config = dict(
    vocab_size=4096,
    positions='rope',
    rope_fraction=1.0,
    tie_embeddings=False,
    parallel_block=False,
    init='normal',
    init_std_o=0.00884,
    init_std_down=0.00884,
    beta2=0.95,
    weight_decay=0.099,
    seq_len=2048,
)
Each number is 500 + 50 x the weight over its row's rms, rounded and kept within 0 to 999. Layers, rows and columns count from 0. Numbers have three digits each. The size before them is the row's rms in percent of the matrix's.

# down: layer 3 MLP down (transposed), 704x256, rms 0.111, rows 27-44, columns 0-255
# gate: layer 3 MLP gate, 704x256, rms 0.131, rows 28-45, columns 0-255
# up: layer 3 MLP up, 704x256, rms 0.129, rows 28-45, columns 0-255
down27 109:424536458503595477509495599450484443373510560403471549479441544477507528452543556458498496482490467526530541513511553528555506533448462452478610493411528502493480499558525552538516536608500435539514539498523521404554472479539450513537374457477491493513574582541463457526535595438500485460529587679491530524573509475608457398383584441530575523531517431428495523552481480546629452437508511512547465517435486436527484528477546488494508569448482459384541496469434499539499534612538576483526434469514447413469474506524531538561484460546591541498524591527516448511499569515533469473474499469523365504534471441494479433516475486454537544532524620532488459438508558490484487525472530617464526470457501529466499478433464503570544458465441445502445477499491440495576537475387428
gate28 099:536448513403453481510424440487517525526449469463505546487600502440446517507517429500607488567599485532371518527497519385603532515523502542484481499481455486512455431537574552434489436458555494530467444463511524422568551557615500433425548522532475477454479531502506447542509390491471482436603444473510395502444579572417475528446458458420426434477475514411470530486475465459500472465505414447429503445509537530418486475442468516446575566557493476484481455528461541516493505551425528525488536494578447482493596506424489484552475421526590466470471569384569484493480571522572465502537499384421469557482479502487499471487496568465509565519585591562524517488507458583525498543651538432525514455488573418442547420547518387483546486512457474480513463495468483489388476493499509
up28 098:540586485479469455461410513513577421453561451529450551437480559547476453436480500552412532520453520546454478473506515475425496366558486497460496504413507541459454471490514528456502418495451607446474537340467545517437467438362483490566427482520554472517414471480486378413550519543500503529561512504497449494514500527567485452566545472484398473605469540502463468484492516480479469467509455447557486488508470516455436452493536522494479496537544521402473439435444491523515441600505469507500610503388508432476458457487529473445486586466549534471557536421592474542537477491513515552462519357619531496422564536511415545453548475473476452429521447515488562501501449463483498476521510576549602473555463512464477556475503538540479456449398539506577602457386502453454437546450447
down28 099:522554482565437490558503519520532434473450438431491517584473534456546471565476434509485553556651453519370383476533389511507473488499548517511479541430534430466475519610581543531569437493529646496472506506528442452520458565452530483465567451537452507528442526512484490430531574572542534434481529571542476568477504564535441498465533505529314475500524608533439526529466508497449513657549510417469542521484503498475550475558577453561452526516504510522482523462416535506457421524399442357443559512505526485489519476536553489490483561529459415557444503482486517553558502489433501486539504521475484519495474511455475503418551577466495494476542603532507446458491499598503512430576493535618492491624440529509443482471529464508467514523478467390502476487528438507511479557440448
gate29 097:529416499560534623442409485448506467442415443420543416487515416562564478458480459524521507602581394457472464479484474418402484516516447616475471511485523487459480565633486473572482454449430505491510489511523531485485622495527482478481468464442415444509584451464545527481562535515378438481522616538498462441526482524483573443456530499567410475500552473530401501538414601583516506485488492484501557570512426581605551470517563424411506470547535428487438491477477498440583546481420525506419481533493448456493495544459419486477515481473476566435499540498521538520463444499526538464512497469559570486474475482482493590515555522506507482532459551420523532508484586508629466461611624433506561524496434468586515545509531483449501445471443463489456450532486531504434478508454502
up29 094:482558446511528506526468445481489425440442441504550462488604473544415534499461570508499538438545565482581452550545508542552432460409554430476452537500524479617424495482458514556500462381526576593491494510543478437519443488503438565584433547501545573520474467511466440494594432545452487512458499541441404523503505507558510599358484489511462509549446560490505488443501472582593461495502475438520490426459486480500412443541534558486581573510442480548431488532525374440516470481452526556503471550532536492520445379561412532546546449543425509416412525547531475491454537577513589498510577506498465606460544540490547567507489540447498527428504508520583538492504328465492513454538445518471447547550536529506483434470564460503424591491442485561522471529564488515545573505568492
down29 101:507604488479548476530491495463509547501508422542550365456526495476479480496446510545503519539473500466501479530492590540528491496609458415473520511597665497591486449437543602424477578421434520550507514502499403526487538557529526449450503507476545575450463434522497616601454465571487510532566542424564433521568495473452546498439549478497561539472497434503625524434425463510503451521489490500506472432535425499512456503485467515503477389621504446484397515632465581542497493614495434562574548528496481520469435477519630487446466469440385559537487540500475507531473479504501461501521581498493490560477538475493542475448558510441534518541467527537526436459488407427372510455557487490505498497463567485585473542534450562485489584413519557467487456468426460562521505530541507
gate30 098:489549528509489506511513455559562680497402575473573480569544507571462508419509360519499497579586384535453472489397503438441514573492544437554522455535525549545528400444550410524554375476528422516421545465495466536464524473485464460493439425529480483473512531487590526484440475421440473511562535552459511526451610547514438495479540467462484519603446493555502528528478506527485545601478454506388378498523457562468425526469482475523500492441479484505418505501485470573467457452524471470426458480566527473492494429424470504530453417517554434487513459479449565512575516551449495556517455446532540466441544536491443457571467404509476521532478485499453492521553493431404578540549556495537517564530479450478535536531483520439472512551448579490475570358497492562408537565547524
up30 099:530392599562477595466439472510526503469490543459418482502560530530446478566475342576446548438433483505520612581538567563499551549539481499454530438491517439493543473453453579461584608465576560539520539450481475473427520488579380555543544616480515530439416485432597510520559506460486572539503506409545424484517454554516447523565488444501579501487466473451586495462394441532466493484501513458470457540488533492595471521465473496427402594506508544546541464515449489496541484486468580504516465428500422491452480529514487538443565483565487502511599533525463522463456434466533517447582485493557444515517529448574544492463581484521413471520566450497470527491428520506402468476532553462491490485523463602525488419498461437470558543413514429495477468544537498540459355587509497
down30 104:436540479507550522461513562536479518431571553423474501494471538482560377458498474377502486435463369477483511494530510517465534588572454465470428466543504509430510525536576489517483620505479416434477548549418541541456486543536541521439517531470555462507534566420607428509568558404479511523551486467421478534564478484495549478530434468452494502495502506434510523454549435454542488397612552558413515487489547487472504441556512508515471491583512496491548399497544449478482482542531518505559439570436418545511420528513400496506474491497495539486464488526555480444440475482331469491561476543482430602476507421526431357585497372530492564473585567591400499503505569522448502422496574525444484512574555556559514525437529485519545432561498458541525468511454509517565509529486489
gate31 099:560472500488497467480500626500428454458520488501570553540515519498491492585426552478459517561409461524419569575461458458497444399525529476458403489564566560518450517407545578557446548514600488517563513591511523479557498454383590575478485412572535505526434534569515490464483564595426492558474466538494479582501423511522511568646494466464453524485485455491533551523442505448426368475414482536497490529479514437543520502490539485534559474550501510426551567531564519445510517439517423457526687519517611520430535524532530512511536516539450501436524575549488575457445543441494518540508500495520545490519503542552582581510470529492494529507440503508479441512520496475501500490567534485426556432516545510515408536500438469499481392509649595550531426509542434450480489459516490
up31 102:567559493468490526560491606515461455523487550547466580612558527527503579511471503506479573403518477462493528577426475518498477478546556526458548512637444469528487510532464474491493525521476507515443530576486484465550539516531478441445449370583390557468414606557472525504433509507469598469423449585497533454500550558527566526567511489548515479496456585463497490501431487583534452472550379604570440532551519449444486525479466469489566481452393544494482488476540497461449503505474504491563583559523525573599480533525473528455493563482584464522479548525487513391417534384498464471417534464526442476483483481568454474496611498490589557408512520543458425473459536449428447514551503460532447472555566502475413530490448475495526387558557564569504520598515460471513431596465483
down31 107:551432618498429458528455568454487559508458468535509483554513528468598431572538554519426508476480519494513468525430505405464543457554543487523463494520502496542578452454485527510501529494552521453499435524399492557564447561493532580522501494488472517537429455520556520487387468565448448559492406585452561541478425419495494553474505427486501426522430549475506517440406483467503494567464549532505493487549464487525553470519424355520558545466445555432483542512565536512370487480539407433530598507508554512485519509570541513471563548530534479418503555463473548467429585484441468578410496413484476512516508521581625534473445587479498492496603622457506535457497581449505510523575601513612503482553481449489444572488431510467578499526585546572521442559569495407471515556492521
gate32 096:550419465456430504485542610531502568565531528421528471417503496530478482494501432465549540509535494556387470483437475417514567505572502506484485574468379488537619513501496490498489497442451552455529383353441609451519515474492418447367572571519396490544455586474502461506475577450505483341466411523529501481489455454542448402514446507553451546510612467476417532512485574506488507421495456546540508503560464500487511503448446652486497506542546415502510466499549472605529483541451548448420515501557473425439520526493497513542536508410540527530533467483460508550493483488454441602495492525522552393484449464580496509513502458518507510544527498426473529516471558489502483544484435473537453505486347531548482478513522499419510501527556489463493551459563542408435486554472470
up32 099:525468561553434509451440617475544480478565472474510500447590470490414483455541495489486503507498507515489469442501536488483464468439510572524471530437509575559566555543530499523486507538432433499545513454477540397518480463525488487394518526608504546527471534454452514523505486543510532374493494500545542456496518502493530461503501464533410565549567420437491530528506499485461557435529485527606539541595347449537568509452560596502523526514572467518502387507580532578565450470425512369465535432509499434481505471490511456500565521520564510515556447436444490525515554447456429488409522621463485425511486573496480519465488450562493525540414560522568483479360582565394452486528519395490391446472481448544565482506485452398493504516566547429509586506578560399454459500567484
down32 098:565415579498452480511530516562500440502494441461535675450516484495503532494555555556477480533482460460475503518496629435485579489434562498460543503559500516536435507508470510430471532523541514613528547557387510443584535434529406500478603525567500475522374462491573491517571558477484440385551516483410563575454509442430490458482450488557520568522439463498490447504452490596510524469588464596526484484571527483599520569485479606456478513453582436516533445586484526562451521441460492432490589558477450396419480491485478488463510551532343541437505490514475407558520506527475525468498494508519495483520447501541497475487490463449439489532495494434482470505558574580547477575465493484431473489441467441450384564562546480517422499485438493519608482482455445473454425484485488
gate33 104:517417496513526527484503565524551477531435558487436559524461446482551558566485511530516579597606520430513493499565467454532443535515478498491504413616393398508421561362452485558541559568505516470435559604618570529472554520524505489531477588494524446482483472559480508464577484570534544594492468496469562523473372568527517519490456436495562477547439406426466485496550523529484488490599511505573543497401454438425490487587546549511506475461545480538503553531472442580512497562455498497405479535551407521483508515528481545563521494562479538500484532471566478429619473420559468508474496515471517417442545493587526504492529576483366610408520472502504467451433464574548551566497516491558470467516529487473384486472510483448449544515449577433496496501570510517596492512517508
up33 104:497432564489486526412446499444536572485489405545511578492514514577481605514475473552478545407488503571424525564442547555502497528551543571525462388515565544543521496523507407499513438539472467504433418496600530485513513548485451488484497515403478555501564505426472585479485531458542527540523494508483438505480490528542582437572452519528469590478463552455424428457527590401539507615547463510536523528432437473438598480507436521556474566429568477579525503374514474504488451512531516458438479473473464490570576434511411420422477479481611554458502534476417506460504411514518441510479485559459641460445509502520425407513492429481432548596563518346459502471567483468574441520480500412488544519501512512468523528553516537409517589468451524485433475459535475486543494511459482
down33 105:529466526494495611410508501517545575463513321576527495444530483552482526515502519550505549497464480574493452446451473576516504482527578540513485462481436516494540467526460407504561504484574569473446461627485485514539526445481480549525570498361535516523527457438493553524643436490507515464515566544521480439578480496475551410392448567488458572423440493420432441477506572512550537587577489582510575441445422575497507405486575479526544541498526497536476492460509418516473460504562468457381566503547447530554552439398421433460508528578546539585521449478462538555535427564576436473526533464489571429485499478490495503481496458533528524511501411377512531491483455564547532516505461480441557521546483549562526535533417554492462597559431569483489455454531508523440498489526526
gate34 106:483483528463532447504435579576503533414543474566474587517588522581522498388481439540530486522460365520471565542455512508528570510504523534517539540440497482470556561545455587451508589471525502584515487552430422484468426565497516439502458633452489541411484518610567511476445429514536542554487547518498383549555556510516450481509492515644561461466491451495562487489459524528518495512515489424474383498496500552361496519501485461504469474458563446451577431479505453411531484419569473438422512531512420557469462521397484593517549480449555478512483526465473526481569524564416536443612499452525430551496441334454507505489526561472502482503510459531385456508515543468503533434507468523474506533534538441521564508556567473539520470463523604432507474548442529560557529528480523
up34 113:541531464433454510482538449482529439532496544520523457527452527575517519549529488488638501503495544501455500417473496522603460511416433406571532548594557483483484464492452433586532458543521586444455519445450629500482548500515514522527530464525476547556482441511474513504519519515400463520475505423489479558501466507452552502614393467503433437579490413503481525530513566497516493480388501437685518478584472549508464511549480529548477516501431548440416484546515534515456434404519438559540463481479591496505565465475481401511529449449577523586499408587562532537483526591610524461476446525504470516492547574532511542579399479546479476507503512465559509567503473492572563499523521510518485436532439489551623548519448539360491560437523473417447433509528505555435448486442470
down34 096:541470535458407536487495547413583517413585603422488611522524557544494454516506421506517483544459411575498446542549498548492482463459471533499689493539470540497499466447491519526452466536552478469509539426455482494540544445472497498482449533516500486492555458478527482447553558448432537544496448387446519525450448541468528475627488500536518500466495420532460431457562524439587510458466440551531492488495458423530447523495505493532446553490423509455469549422464545429410493421497479538528518509507517504476486459479539440526547567495518475453346477541507490482535492540557496495451475518531424462498494489479514497555475486554441763530503536558419518413469398480489580473525533499568533524504442559598545490526446465436482494495465541526628549438481515608502475512537564
gate35 121:487471478510459478551479516420478550497469379540493493537488569581529414507528497579477507550540532433430442525503484542533615407512446521561448520523563547488493493584515495463544494461548511479523489503430439557450470520465508472460489480437493450475611433472506490477463446585547411564503569557488478482589538499618460530511587441501532492468459542422427583390502477472533483549524481514411564511550526483465488499512531575574450491509435399548486409521415526474585578596465537431523542591482422471433551490484506539476463544446474480410461609588494434494586411501503502563461470470546489554520564534413485421563546531426461502684477487450508442426560559502452520525503499510576471510600516483512482537508495471540540462428494564511502503569425527484587445502531449
up35 116:477495495518523511503471550470473584571460401524496499410480516481414392478462497518479539576536580443477489552500476574560591494458477486559472540486545440527561471529412450468548500454511502506511472483439482536464510500435576510445554544478456532487550450433489448510515431563465502479511523481535483605561542526577480534524431428524526476465439607381424593394464447480453481447514423471397578563425539445394482523499575547573347552526388494498386483526430525473536488569489533497459579557488438414442522504486457450466543481524515468508503579535555463515547383483534476506482502506493516557490619511418484417563452575520486572689463562519576483491523492521479542513544482501527514538490450495460554490468495445599506534481506462510498482562431524581530481490484473
down35 088:511402498491483499562442535499522521494495530524588492506491522478518486579462559561478557531498501458455478474486496496458494479511367529503489511513505478511453466460420469554497521491539532501525464566526522503416473536484525498457496558590540510477464471539448488434445423621523469531511469601494517512584475601445485566450569399461585499521581516485510465489507541521496675570517467560469600492486591520519557521405567484555466402571469516523433448488538522571443493582546619391508536515517436464496515527477421496430511526489556381419543470512510536495554512555520469514498494503511575503544543522449393502530423526457539205508463511417546489552436512519443482421513576491563464529481471525481527535444513471532413527464520498505495477532462469495497498503551442
gate36 096:527479559465513482580505465477494512491376464452496521530509487533429463548549422454544563504520488539585505514525461509556537502525498418519492530567543521506424500630498384428518474497428422483523518493499429443461456517473585480548499426478552514513497553514521510496437550484559493559494497496509529500515457514458481434512534459443533506518468514546420511454667558473540444498528455552454543485506498448485513560520513463499371381514500362503554411455440551473503480430532498485465425525520529476492554516512515529428450501414563521509572498468419493518541490477586535529411370465449492484475512578472335480447551535521496532546645499525499620431499517481395601580509500461488510431534581556559438577505511420550511509502464480464505556500459481501482481639586430
up36 098:528454526547437511432469515553512477428539543536544392432535500606524519414467587540529544560512508556502463561506493514469417601477501546438491515539420476506476528509403524549458587498631435604515520540492560530570535570502493503455481530551563518491494484493527525448517536477522516471490520501455506424490503537520541617428480451546442467421556427417570422477381359534539537465498534509532445482460452468461418488478422456507562595494463487510459446483531498451523537539435439541530585545513533544537491485535514415489460432523485519457475518551562506399480489526467472483523559528515464528507483430448472480535459515490519452486434552347504450488549447571559376454507556440548531454511479450512547357509528571524443512515507516445489496584467601504522483441360603
down36 091:491518536482549492430467574627512489515439546444506431468556529530590471560506452541537465514603442525575502480608514458542518437462487547474587573505477457514522497464540502477476476428594539563543511456530474560457557492493585420486513600479611489403528432566482463444527439475493496510500460574507541470484415499512469514421465582428409526569490448548484411431416512450576482567505433552526519496484495461461465549515505498502472560574472478516527411479569517512497539566497428504545512505487504510441474523489464421420513489532494447474517492458454516484349493463564413445500455475497502509470536602425492598512565517504547694543485444405497460478549471473520447522475510480527491479531491489536641487444451512457408519519490468444413470481497609542494640498455544
gate37 102:521529588540508460484558505501490506579457614483493468488566528501406580438443590434517552537558539535491472443440377441505529526529505554471594346501505421437592445490486478516497571582429484478481511546573515489536515559606554515427530574493475546570586522494449484487484471495531451564480584546551524499471476471521582502536377484570538450500571565523438559488582421543586517476555502488510542475446485464428560506560542544510477539545527495508533524533452482488475552598507549503544529546411611545514543535527395504506520422410512541502431412507434497462432493526508551533484460506385488527483543517551599519454539529536475409571521478474397465547465424565507522466571546537593416504454470563438541448483501416524471472449548495412499560478545502504468517470472556
up37 095:551542516439514459535522471481409361530409461544485491404477484453494534473401548520471460441417500520544470444501443501480526432576513550492486527479505579563504539674465499469518499467500424391452464458462476470465502543462539542489440508549535518449407526449488407442575500525523521429533661480520458523553511525599504518446557657565465628541481545479572480470417470469441520523496479508522480535529547436538542516452593474502431490502520502415563560507534437448489536410524509507548459533486485426482607453543498396582556512432491446518456467470491581519552537446566469463545458496446447456476520415534513496548358543551509561499560511580534476472470529411508476528509500497431542514452512488490471433512569540418489393484509467540515519433498525538545493495552543
down37 097:359521417439575465511466536490532437400509495464497530472528562463431546534552443489537500470497522422504589542478486479501541520512532499541409533483504540549452586573514479545579473391540518533480564479481562497458534469531490520514411551535579535419508513463459470516688501520518453395471540465413414602449489458516536507561641550551558620522437466472497470512432446348488503456461550505459450435355578522447529497434558471538552471498495493497454526494474413463522527503513500485501464540498455470533526520541584468452488477532468461435530430416519619473530561462578483474480526444544474475431400522560438463559368544518507549480491511551493567473457518396519463452491504529460549515506486550539519502521552531519509544511502486482454519456622462501553514519543535
gate38 094:470498544525548539490545543498470488432433549459441466530458517584492506495567552539478549486616536386539494461401429481515508472492544472456463548524488452517488493505536518455491487550429491480423465551480504457408495477487628473590440512499507492525479576582562476511465518518478426535580381474528596501452488577467502549461479544571442490532528541465408502502512489514473502391585420514444448577488500500494535525520506504635519608551516487477666495594562520455471413374435452576477460478477485449530495450526533489507494529511600561496503544448579479450443582480464456460488444594537531472511531491570521482526595519435510455525592509578522479516421566507580522488469478407544536555568435416496471510413512471527389476471551451512496456541511478437498568547563411
up38 096:484427506518382533518491511488450548556480452473497529492447541513459532562508572477475558480526552487578450482459472528454498420456508424439512482566606509522432411589498569439487438415572440494475465538482544460544495421574484503582461510567400473516556529576555438423518470493507385474609453379521457563466506490527456494493480517540505503515514555541560479488556528506542552496575525536509477551562461534471527473609476550536472514514460481508462493529546469590490445417496497503551502407451492499538583486504496463483508484486526462493414525532508445593416389441514457443509581507470516617489499539509457583514462450395413450434602444498430435366548525441545563526474496574541530466532513446480515454428541608472442518433518522528637378503466479513485579517490479
down38 098:563460584569539579508466524512523511529525482525515531493520542521461471557459606456503505401453525511475528438426533541494522474481533466526521496433503551581466329510538493527506523527524484482484538556464564540440581480533502475517405496422438556502516525556582501476508451591500409590569521520521466406530532479425504587492406520502421489535450607536477435604551523480467558475510481530352446549546487600431477545574587466549536498600495498478508512505561533442440494451505423507508536392507447514519479459432535399485463435463553489555556509455498453413389434490578509498551514531557567561513518452444545539534488531472458362416516394452459505485562509540580577538489489465492498414485546532448434567420508483517450545524499534553516484539468494470460577543529568
gate39 109:489477553508529388479482585550519540572572401485571560464391471554485469518518433472429393516555529472478395434459435472506454418426520495549534521487499487510504506533581487465535399468450484575430509508537517462511584503417529439459506508544534523467501518522502461485498475496494474553517504536403462487457593525506541518526534521413523464534422525481483554485483448439560513544521455525462503423512486642520546542472507608564479581596477397416408457526441540548474439546555557481437525486592465361489540481458473447509466417495560513458433488475549479468551483526527502524499492524453471497431523527494499472423424571526397536519464483494434494533453473402622548441476567502386454528501539452576470508585492498510589383548440564512404449412511538502534479474457516
up39 107:449489467539531519488513539548538491524568504414587407522463509625478563567523486495539406503538391482476561450554523518531492484477518520519416483464499453516551472440539457450506487530577452500538479553494528440516561542387528537556528446555411478560494573538533417516475570518518516511465510628460536525516549495484504453487438568474556485456519489435476513574525470518391488537486408507494483358491440538561488552453445553498581421527422511537486500452443563522411490550551456477454382512559469428487539518541432513616483456453461474539464523512531486512456454513479471510527491537436531484478534533563511479459420593486512514469448392557538514555623490517551482392544569487486547562472549504480481500532432588386552468375433434480403587494551428386496508495452533
down39 105:597460568500556530476449484516594510402463582537404506575470439573458481518455502448574512351456441517583547461551543431421522518470458462467531473464517551550371505430504485546413486440441516448419545568434566437547489440488462450543535527456471460499437494427429450489628453485622526538538484541511553459515544510503438504541525541519481550438536567518454451619589409550446505552482442461523480494638405439557393510510471490554442492473535502497572589444406447462490477455465494457480462456525517508489472439544517453464574568515563472393550486510473560486457517562556476526559500557439551440471457508497478510555514548530510362500494535470514560520551540559486520565569514473469525472432573558534468525515517503466457582508451540493471511525479517469479557509452478
gate40 102:535502572488452482598614527479583532532502521539509553518431397502463569518486550512426616527480511472572426503514484569469480557549535491568496491522510559609531477540514478520402491397464577489466410503507496449535473498501515538498450516461487575521557560558531620437582571472513459528582551545505537500463490662564412539506501508507496468466501441456450444476466491518518470422506482497479464543476505559579451512504550580564561478472500477519462561585613495517548477398520465432517498535600509502486458518423417568507515551464550545441493539471566508416489433554382480534497461451593527415404473484426544591483437557473566554500473487465542460506435471434469517572464563562466400543527424476449490526593494439468431481595508524450531541505548556512481565548505521
up40 099:460527509485458538568527590548436458500533437521550565439402505609422565473464531481509644473533525463493398552449499522502486587495438560494459504509407562530495454531466454465411495507512602509469403507524498486538491499468468467484494549483560487548498430497486505441582557462559478521528555466474496506434538533549412597458479510509551464464522496483507510394490479490475537465472455379505454535515506531524450542498572522540523537531491551523465533619611490552452490502543470539548487544557581452443420589542526596516523575523500573555376574367590420488483497463480470505451429456459493478404481429434573509477514545482528505470517628470580470480512398478594498530556564531454467505488383464425507551551476465526465472537515442473513510496602568488588560516505530
down40 096:563430501451511541552510539585461511429515537611521447513561504455419517485570548445412532529536453502544447479454480442483485510470479473486419564516397591505481543491512447465417490497467582516515444543441626497537476566411507436507549559467523615556518513473637566545564550517488536527577565495470475507589480529507380573573525371527462484462531499485464512357469435453508544487501472489533514448490505613481491526505518433492602409466521516480558437518618527441505495491473519496532530433569469523503465518414376516478480498519611560479547525527477557506514472476468534492530507553554570468566543565455492496507401619523488397474564520556520452519501568484472480492538548520506481475461427528479559427590533481444469465498494435499613562541562508456570503514526515
gate41 091:468477535498499433575567465529379483408535498545475424485506480371523535531451553558503469448559466529628495493509526472489482541499445545537566468475471442536500576496549541464427518402583463528516529536538493467394566479523510487565473444491499453510425514539558451478546476504444439467411515490458508477424541468538585476439489504428440543355498504538624546467531505541405501589516490455479452468482479441466471477564522474690471514519513453446538510559472475478352527527549568451531523586508487479515462573470428648426453442497543469571496447514540507501455584532469466483454478485515497501526458507467558470491499551550431530399484479441488501478404478455487494526504554491542570432412575535411479485468439547536505564508518571471517450515455572574473509609473518
up41 088:542458404462497583488430476486575495511403516486493526587454584522411462492421419484451529450546501459452521545541585538543484519470579483528451483492479442552570482463396459452511572560509422481527506475530436573554452545440507585473603482517562404504427503602466560465491462422474526518507532454513484481565432563443433564567507426593474474593440507534453499517512437454531575460508492507455538595551566463535533493471560504449498481528453538533451548490447519584580443505506472432482513463453576512495583480500518506567543574576532517461443482441516573541501437469615456406484479415547469508478491529608428531471551455412509497530562531474506432458544583472423549440456496449365462513510481598526548508498498407562518516593492491436421532501541518462541539459467433
down41 087:568659547527487576415462539557495508528501445487495504558496490551419571472543490563522462442555491398493447444506399508449472486539588477514411459522423465546477502490474433381557479516488364566498519479509464475570489498531481512536436511490491397476463522462505510532450535427437531519486561503551539565355510527494420526540545526439535416538495554474523395542518511495415506462518472506538518449532572465531524579431485454456472476512439512491495532440494524528547406487388409507503498492428432449461593545456561555583537639497494543464519464461445556480503465477494442457392499490533512560523441475422562488416491499459485632489512473528449560515550499485541446455509476564539499540490537605549463443466449497510443489501563539519412570559579426472537521498612472
gate42 094:542570476394482541435468456521474482489546494630485573550535508495463502543559530416469484577453521526480449558525432474449493541523532519375497496522479443535490469467368524512480573529464511527463494452536464593517491478375506517460558475558516565538499476574479517456495480478536506459489454515472461502514445436516426488571512529497525494473477495481501460492448530484518391536425583548392499541453560551489478535531467444515471545471514546416410540417464569509440490491539495508500423550542516442586428484392568386463496547498500585493518550464600531486500369467521477521431377590452548547458506499396476488462490491491502468463555496412480552536485518488463524417621471486504606435472488534399435412525384465439525477499538479459454593380532479504508598561462512
up42 095:539403531534547570561511457539546529506392546577510416483505454511503450541493433606553503435511564552539409480551476549536538495474520484479589513492491522504587474528580535468454470531563454505503478493462612399493442514683537489493484418446526534482476457505552483498403478429463486527441499547549449484338536562581508554501512522530494462494444441456519490568528447532514522449509509522552474485493538479434476537447476474464470456432508406503579446567473487567481429539442510611526479503538556529484523585513377523517496520532528465494578470507469501517549485530459494528574502522547515496428452543561522445502454449476531453525523517381521546486555449524319466525442644545491494519548472511518490527473466517473563438565501459475536495560555532474544335589525543
down42 104:491485382513486568466478463491479441469482490567547407477453462434488474510489456571501486491518462543545465450488494510549440462417515485406563555429521572526497501507551546478446474500491573452410477542501522377426421572556525429491567444410524592468476544501540493539390558418472471498479528469490497446414568525478407572477574623500470517500496433537548538570501472611476545459540451510522523498502499392495506498550490562466468551501486489501574509583489493524570505599398580483448498436519569487492498508528405539523425540489486523443563519525431458492544530506512499505529633490573470498524455546483500495587549486444413594528520550395446502479500341521442445540384552539403464553542464527528501494408594538520518520532511414441535528556526536536538471531558528
gate43 098:464453495518470542487539562534464442571522565516491442546502552511469513533529544533549451500534504500499562469534500433525453481510552562616524559479538505481476511490460425448489464437506488548463499531490539439458488442439563479427540466579490416611480505548516573370523436549394495469537511543539503498534442482489537504516500550492443579512462607557552494522500563566479483455536460429554573468499466543468472521533477470523529496549474542543549578514316458524469417520520503430495545450458583503396539580430489581516470482550545503437488572540487451471473430487363580498371546459445579520535511527501529524540494455453459475528515476449554398632493495430485552507519398445464512485431493572618577485464633474539521555490470468563454508474527572445525615420509517
up43 095:492552494520447463376453467558528582449439454459532625427546519555450488473417588503416520528530486515564517513502467566584471544452476388386497458474518486557499512449469532439506517527447548418592529489497440531549572548574410535475481528520467558450465514460517437515517584454472495533525568467474543519479537483494510514442585451520507492464449438434576540505432463445474553511559612566496463451551507437572480531474516500529491409411603471512436413435551470565516561457474486544458489520529448444585423604560548413382420515580448481556573430437551577491550522500588541522575560558512453453467436464475468498456506461567528427466495555475471494482479471548580485491493535535471503499507362501515447500576458509439476460477575551455480487511500460609468509552497482
down43 100:460573483536465530420368451478472529476458450427487557542572533547418488419483477530548449546497448531547533461537503560413515525455541479580421503512559511511424457545565630455551514461468494471602542528521536553517536530581513498459484565573462479529539558563405473511449616417540516511529532413499508495473583595479508437527533508450484475447490463529481571554486488404496522531488419456555494503486522468583528512492562565481486420411562474456449445481609505583547528477470499559526512534607531407468437545566575605558410560506426469481493484455512515519587529550581524487495462516464412477461443480456474546485546486461558604535520484425476452475468497529594535440590522440489566493482493519490522451612393590507573463558540503520411534549473493545488486444552507
gate44 102:583510531497500552496534446424496502548497510544516497520498419499532531468534457558480487494516468532405529506514492527454437481545502607541510507545470553508552573398527445666548566578479392531523560508566554502547497476538538537528536463474600522559538539518556544414459521548532436517610512483546468577484420580585525450566561579475507620547513461572495460511524433503525536505461451466516446534557526498552522590535500606439494525512473525561528433570516508520432524521640400539370517494436490484517505526515446446518518544527484406422433578521582594488488477552383466462436563543486522430509441465488476426491502487535528470482525492494420511479525555563471542467551484468395548503489530585471566574456523513411543448479613497450591543491437448461567489509486515
up44 102:511467512460584474634562495499591427525528524447576522480386465466481490465529476554463485520526513604448492426568464577443456567555526605455484553501466462483492535482526493611580495530637487618538518509490452540554526525582511481510546515584587476398440581530468560481499465520578453479538490517541478578423500511526559544505466545544507614461530496468526534446545427457530595517418498522454425486500537485574520589480460532413444512501478561511497402558487476423434500556397451391414412469535497577484463502537465497431499611499534505436420492504502569473573445487399493541490515505442482450574471487499469475562516490452539496416580503567468507514438466499471495515529513555465564459547509536465599535552539524408483483432488469504508481565486396437521473467537502
down44 094:505520573461552513572569498492510462508484500490547504506452469496496482538527502494496524487478542578492473492541456554465480450533483517578491471520473456480549543484585504554491526511495506541490426497492481515535541532492510467503530452560651567421427570545505542467571469531539480400500516461510375585430474433466554625523442522545522595465616457443500518460426402547471598496484468440379527529541621523504457514484457563433492549470518510466558449486506533472495525497533379427443484511551527506537470478538432551457513505488489562488510412445457471435646452461453468503523506523438513437391435586566456526592552553404497370420509483576438505503365499630515551487472572435519552490466494530500603497559489535455558527464551509568519531564458503495579500443521460
gate45 106:427544399545495550516523446573479508518529496504452371503554520460541502470488604480599502497538410475559411449452500453525529529498448412494392418513415527452415499522468349400522507520566499480511445506462503474524536599514505481505443416508534476517498548416584480512463463490569540540533545522543601509404485518539565510526497562490436531472510571567427526445647460506538516484414554505606530510515515436526486564570601491410502550481590536501404493460490485498521574469506501509529561481473538454552481478532526485470445500491476531451486468477495531544505566530539478581455402561461525452494384460466478493528538557577408432564475467492465513572469476503405504517537470530612535463511502651514536437471529432521496567539561554454511496482532546506574492549469420
up45 109:529526578544566424460479522565519498469521414595516529534495451507480479440564505475505557533470488520452403522440361452547548530417425465496510486441546560528497549522423524522549460467486505478503548527493502538486452511460500431492641469575500512487528468514456493504471507512549494509552491476489492478478458487504497499410477452462493545542461504492517455610521527508551539498539484545456522491495518602469575422421596582558486475515492565448487565645512470523457547531481519404434524455553390494451381530398483501549564574455549533605467523404600517364511511574457529508508475435482447424529439521414552489466486505495477551480481497500506662442532446437559540451522449496473407467448465477506470518568459452495458576547547418524449487410585485490435530475364481